config.yaml
n_layer: 10
vocab_size: 15958
norm_eps: 1e-07
extras: ["local attention windows", "shifted keys", "learned residual scales", "capped logits"]
init: "trunc"
optimizer: "adamw"
batch_tokens: [65536, 131072, 262144]
Each number is 128 + 24 x the weight over the matrix's rms, rounded and kept within 0 to 255. Layers, rows and columns count from 0. Numbers have three digits each.

# gate: layer 2 MLP gate, 1344x512, rms 0.0234, rows 829-884, columns 480-511
# up: layer 2 MLP up, 1344x512, rms 0.0233, rows 829-884, columns 480-511
# down: layer 2 MLP down (transposed), 1344x512, rms 0.0226, rows 829-884, columns 480-511
gate829:129134149083139147112132133067097161120070105073124151168143139166137147142160116146102148111119
up829:154112065100097137121179120142149180135141166151134123153206147111136110122120146148108169155150
down829:139136144112116151128142142140140160108137090140143121142133141170142102171115144139157098148150
gate830:128112103134159111174187090132136159148105091136120125138171184151087117129115129116143132167049
up830:135081133105146139115153131129133128151165163118133094140113138128107122150103159128134134117123
down830:127120138108144126133120113156160124137125101119115139093136123097142150115151119097103117136145
gate831:143083112108153078146112115133113114151152099136154136102092109116139104106139181145151056146096
up831:102102112149114123098134130061124137111109059135131183104087124111125162096105171117142085097128
down831:128134146131091164158196123168124116154074140133137091114141149152115126155143109111129136107103
gate832:155081103114114148124094171123127134086118140138144114120113123118098142105156129096074141111096
up832:122160093156118147140134127141146119159152105088123107126125102090100117148104118140176155117162
down832:125110129130117107117139140120112144121114117140135168095120129149105156121157111138106127150125
gate833:154142115117166109124164149139112138127147117136134131138105118143139134120133145173115091148120
up833:154171143141126124105128117135092135186128157148131145120136112161094102137125153088138122139160
down833:117138150116134118139140142161144124140120169167169119131132156103113164134093136146117141147160
gate834:122099150156151138139151111111149111132121096145104127121128149129084129170143124130114154138109
up834:101130120105169155135135095123109144163179172178109162131135125113131117150155096214112063120137
down834:139128158083114154100104119132123125122141125095117099120193108150165129136146066144092115184139
gate835:123152113136141100097132101119152118067081134165123123127104122076119119143141132130131129154148
up835:131145155115142129082109176162154115126076131101113151148126149153142134141113154098099109133121
down835:111131110091128120120102113111132130118109120153052147135129161137108153143118165121152127080089
gate836:117109159166127134126118110105116092116111112153130142079108107093154169130150109123125195124144
up836:127121139126123151166132140133113120109155119110130148137131154118133137096127108142126114120131
down836:158151101122186135140148143136099127149101128115132112120117091141121152109147116171127097187125
gate837:147135136108093139136120129092101143135160129153094152083088160157112128144140094164118121129135
up837:122143117137145122120097119173143112080144125144087125133117147136068102099124086166082107186139
down837:116143119167163132130148138122148124126095109125131147107115157159145134130110110099157127162119
gate838:125148080133113121115120107154128150140156145147105160140103132095136146150121156168106162126091
up838:140139124151131148124159119116115076142114088145134110127119180148112117116119082176153167162132
down838:112069147101135094098146123119106082169154152083110168127098137143133129119171140127169128157144
gate839:174124107102105171117079152146139075138147123106111119140094127107115149127131154103086088118112
up839:148122092149079132124154108082103126142137133086120117127131112110073168124156118152149117130118
down839:128136124095106174134082120129125101111169109147116104123140089120128117111131136124095104102133
gate840:171147111139154115151124106131131134116110118127130174085148159136132087151110111141153127131118
up840:122132101148129109085091067155107135150079141149095128100116156160089077153116107109105149159135
down840:139150147139165182115128102101103132119089092155123161137122090085085129138130119072126143152139
gate841:146112117103142110094128117096151128095118129130164149050104102110156095153159130147130138136130
up841:083123140122124124148123136136122118134091133118106060149129163147097144086149119095118100143130
down841:119129097118150132125129167124133109071091119123110111129124143113108112163188132138128085179123
gate842:125144145113069139116115110087136143137077096102107130115105171200099087088118134187121126117109
up842:167134094132144103107124146136155147087073160156136075114118112149118107135108132133120133190141
down842:104126163140112071114108158099118127130126136122142093122129107090196121118135099145074141140153
gate843:146104138111171159161104080167114146081099070122138111065121116118121119121133147118090122120129
up843:131142106095130113101162154135136067177124092136140094108139102127131119146097145165125116123083
down843:147132133088111153145105148115112067116132106125120115130136133142104102091099101133111192117135
gate844:100110147151176126092133154127113136145129122124112099097139144107129136135154132124134139169117
up844:136155138099097134174141109100135125121101118138109131194129164137156132129110144145113117110140
down844:143144090134131186106140148136153141128124142147150168149101173139125154120133119106164157113115
gate845:174150127167121132140127090117127126151090131122144125111138130110123086162158126118109153141116
up845:143178153184122137139120110092140112108114109145135130126113115095134102152139146114141169138144
down845:074112117119139132124112129117122124109133117144141114122128126130094149147094134123132137130115
gate846:157167091128125097147135121149146114137116101127082149090149113154113124110147152138080126112161
up846:129178154083132116171091101142111115119120054106114133113170112130106124135072125108118073102173
down846:069143100125135168117105123141127117116089183157145159101100124121130122162121083086134088125128
gate847:100111097136098164129141136160140194109150089169168141103087104095143149121178136159119145108148
up847:142148126112135153097132106132091085114116137148157148090063084119129095180065159110119121105128
down847:141117101123125154160081156112115079123097133118130135117139150111114150093119114129176135122119
gate848:111093086088094113111154147129104126103124078161142137113133108126173133114145146127142121091081
up848:127153141136106094131149122109149114091130122124125143105146148106116098165119179135134116111074
down848:122146121110137121130179104107124167094094136124112121164172116108143097173153127113133106111131
gate849:169119132094106126156146075135145151086121166100091153096137120107114147114170143142118125117122
up849:138114171078153148164136185123122165113116130142130102097168110141144140144162156103161167180151
down849:164097121118113156135113116085141121098122111138125118141160117109107131211154105101154120128146
gate850:098090126118143132134125143094105120149123072104125157107093108134131116108133136214137162053158
up850:170106145131120129092113146077168165117095166158110101150124139128147141145143136152131114104137
down850:153073080094146144108114131112150171115146159132137145119110094096118112126151100096128109135131
gate851:152153156114096156095123122155104120102125124097157104111103116150138133106116110113114114115149
up851:133150106113130193097157164061117111088118115124162127108140118140191144129093128145082105103117
down851:108178105122136145156146149090130160114095131110093163135136142094126152085148090138110126123145
gate852:112109090096166116108096147172101128138169120126142143076159156122121135132142096144087090123142
up852:157120108112099127175175112190151135158149091121103119138133106132138138089156103134122166116136
down852:107118138113116140074134126132101157119162150120149122150125117105112130096144135099124109168130
gate853:098133110128084142118140113096102116118123121091108124147116098121119094138105094189111127122134
up853:114117133143130102166133113114115119146158102132129143123129106126111124097142063170143115112102
down853:089100101125136160096157134116165122137177130118119070148130103145165126139137151175101130142097
gate854:141063072116113112143177138135135153112126131102117119073100095103124111117173115101147140129095
up854:125115163160131136114134158124131085127081100148151099122151087116146109146170159106140120118182
down854:134087153095127133128155150108120137120101149111122102149124146116117109131104144131134115109108
gate855:113116134157126136164114090126135141137121154164117127099135138088154154097133107171118166130113
up855:108128128090118138188146093132083090127192111157129095104093163131131122130092127156123140123091
down855:110175142091134160107114151134141061113138121096103169123143153163137139136140142165108133126147
gate856:128150130122130089099121149142144115115117119125115103121097135088176148181101116136165128121141
up856:150092155136110134090139125096082161139131130108080114135109153127152120142109110123165082146135
down856:128118132140098125120108118107118101139128111140172106130126091122111112142121131114082112169153
gate857:084084124140121094151169115094165118162154152084098173146135153130112166071130124158145138116095
up857:101110111167142116179114150136134133127128129110106157122127118073131127107141140127128136179103
down857:122129143132159126103135145096121128161103131150123138107136108116081097127155140093133105098124
gate858:117098122115116158116169086088149154127127088140115108099098137107122146107115104179134124133136
up858:131131131158147136130104156119133162091069124111158116117127147109152160113126131174140130124138
down858:170097143150111115139127095156121106113124109137127163143103184135154119143134105106153144131122
gate859:149105150147140134121119157132127139122142136118145103134116122152122152096161106144097139167135
up859:104103102130164139154168154127159087143143098158137125115155112153160142138128134108120111118126
down859:170111074173172138138094142157128137138176106152104104109092125110089103147162098145135121086128
gate860:116104144077106117142109110100166125152125078122102156089117102134178114116073098186122114067079
up860:115145183093104104046094122136127107181094110125140163135109151110124120118121120121103131114076
down860:139142157104095106132108117136124100123141159119114111108140166116122153054084148173111111100140
gate861:137064091180133137158110137135115120111136135134128181131133124183122123114147091159113145125151
up861:143136120148090071112089114159136138121138129090146142115152088131151119146151148089076130120085
down861:112108151144125092172133154141126149100138104118115149157110110137110147134100121111172106122128
gate862:094132075149104078148153126108161089092102147134091141085103102101103137146115163163101143111116
up862:119128086086144143158136134094108093092131121104123157080121103106107122123162138100146100116114
down862:093137147121179127137142171134174144100102119153133155129128126147100142106125109163079128122130
gate863:168130133107155118121116108169138137107127120122118127123168107157166187107130127109113112155128
up863:154091139143112157155126136147093129121100140182156134118165188153137134116159061124131108120126
down863:152114115123097126148114101130110134101143062149107127137130088112105134184136155127168141073145
gate864:144075108123151134142118134163087113151116149123108133103128112116135129145151135145140081151114
up864:126179135140159092116075124155143129126188106117054122158121110164147132150157149134145136110142
down864:126103093143137149144128149082167087156139103107111115113111142143160127138190106153122114128154
gate865:157117148082104156161160122147148113133146148112160136111149110097131127163135143145098114162141
up865:122160085094101104142079046165116126128147115131158143159105143123114148126157092146109134121112
down865:144126123153122106185074116139139142079098115139114098135130115156163112109119105139124124114082
gate866:129144127144106099133154161108136123135118147119154145125160128097150158150188107153141159150091
up866:128134148096162146111099130121111125091127112119118130117119095151132083098139109122128145101147
down866:154123144114127102136140134163138142079102100137122156102098105144152137143157058147136172118109
gate867:134147128069126144126104119103131119123132120116064148108125146109125100086095129130112117161135
up867:109136099145107091136167124127132156131101147142114122142071142139101147099152122123165180102133
down867:120142143142126164115134114132134146114130114168139173132143153088121166098131108140097105140109
gate868:127155155113123141163156113112089091100130074091127150101139109142181113125140129155087129157135
up868:116148113120147135106156134094134132077081085124126156133107142163104120127137100085094098132126
down868:119145143132164085163138099103101120175143131100118166119088123138135153118101093145120110173170
gate869:160069117135113106112154119163123089138132091127161138103107096114146129155160138118144139074110
up869:110112125122119135140126118112124135094129144116145132130108159116148106116131116084112164132110
down869:141072132145133152163143082087130142127140121147109111158150129155138125128138089126106112149136
gate870:126101115139148152111084123136151113148165122134125180145144162128113142121169125180100159156152
up870:146110113110132138112140107110149124123114126100118140124112100118165169131129159133139101131093
down870:122117180169165169127133112104136106138145124117103138156155135106121128123135157093105112102144
gate871:171158095137079113116167116120142147173133131101102122136135137133112157159134102155102148132124
up871:098140101173103128156162126101110106099119115146137130127175156112086122092136105102097136132113
down871:161117093137080141133120122135140132116109126094104094144142109116109122127108104118116153130102
gate872:151154163084096137122151113151126102109099118116125140115111136149109131101121087123094143112142
up872:162136182102124147120162126178162148122121117132098124124100157146146074110115089124119128122132
down872:114140095136135161106149100107152118104130176120141132108099136115125127131132147094127128149123
gate873:108110127147151164127133143115112093156079097162131128111142129139115129121095146140097110123106
up873:130113080115099070164125112154129111155144098093101158127104154130118111103063136124120119150110
down873:149138112095097134148120128152093142136116158131128176134158098127149103134116142145132095105132
gate874:122114134101125146160128127070133134096149140113120108102095110152151147126149079113162145157138
up874:113184124097121134142076115133094149096125105109110137104152106114146091120112146143095138152168
down874:144148137100116101083142105147156135138137117180145141143168089120152149147092158154111128085104
gate875:118091129129155145131108125089075112121133121113163104084108115103157109112104129130103156157143
up875:133116169146175150094108129087113100107098118123168136114106074109146155158152138150090136113127
down875:128142125141137146154126139130129132130163116140120155151142129099150121146123134153160110144082
gate876:128106142118167141108112099149123134115107140103126132086084124127158116144132115114133138163125
up876:140101113090153119161142107078163124121155141091156157152111164082145145123089131158108125121102
down876:096137148130121080129119123143108108124094121120139118173085085106148098134153107126160152122089
gate877:142122114118139152128083116191111106109094122086137135105108105092090080104170130143111120125109
up877:092115099170126116130129104133142088129139136134103185125103122137113136117120146114126096161101
down877:131132100147157112133125154103127109112146075153120112094173106130099130117112049117078156136132
gate878:109114103147104151104106119116088115099138143148171151116117149142093132150184160139122117133150
up878:087152087088116118128096112160100149093112130147129141145149127157118114162115118160164149092119
down878:113136143136102104116155062080101178122151169116146111159130115170084096113117121136142090155087
gate879:121122080099082146130148112129146128088186120050059125088097140108128109098099097144133153183130
up879:142111092145146113147158095129150117129105119104131135147163093135135071153147112126144164157106
down879:184147152105141156150116130143111112126092117145078215151143091136089128142120139117112097132116
gate880:108127124101090149108113129092088087126126115108125154092111117138144115101115112115107130111115
up880:148136114135154143111124155069148118108124171145128108137126154127124121113146115124138157141130
down880:138119123139146120116144101128134137146066114139120133162136148125106169132166108110089146105145
gate881:137090110140125120127164112143143157149148144118174148082117130145068159121124104117061177130099
up881:132155111144116139164156155143173156163123102120129143122108153156158136081126083115092107158133
down881:093169164148122166187137137084104107112141130116096146114128140145159125169177124138125131151124
gate882:110124112105126122141175104108164104075112108114149127162102131136077099123138096083119101163143
up882:079137131142154107132105149188130115149132104120142084150094135159163109159146113169125127124156
down882:136154138106156130158084149139082134123147138123154103100125125173128124117111138147128181094116
gate883:171128127138132084106127168132129163107089140050135105138144110084107086138205086097117155159107
up883:128179094124139112079116155106097109181118120158110110079122145088161148116151142109117093111118
down883:111145143113138095087123165164142143145137100078115129105118144100092134110128176112105102136134
gate884:138170097093113177159090090156124126158128120074086136118140107126154103152122149132078141115118
up884:105121136154125148116149145121134141122128146143150106141160109139088083226146107104144113079120
down884:125111171145156132120123149144086118107092122151122111131145137101152118102142136154133131143120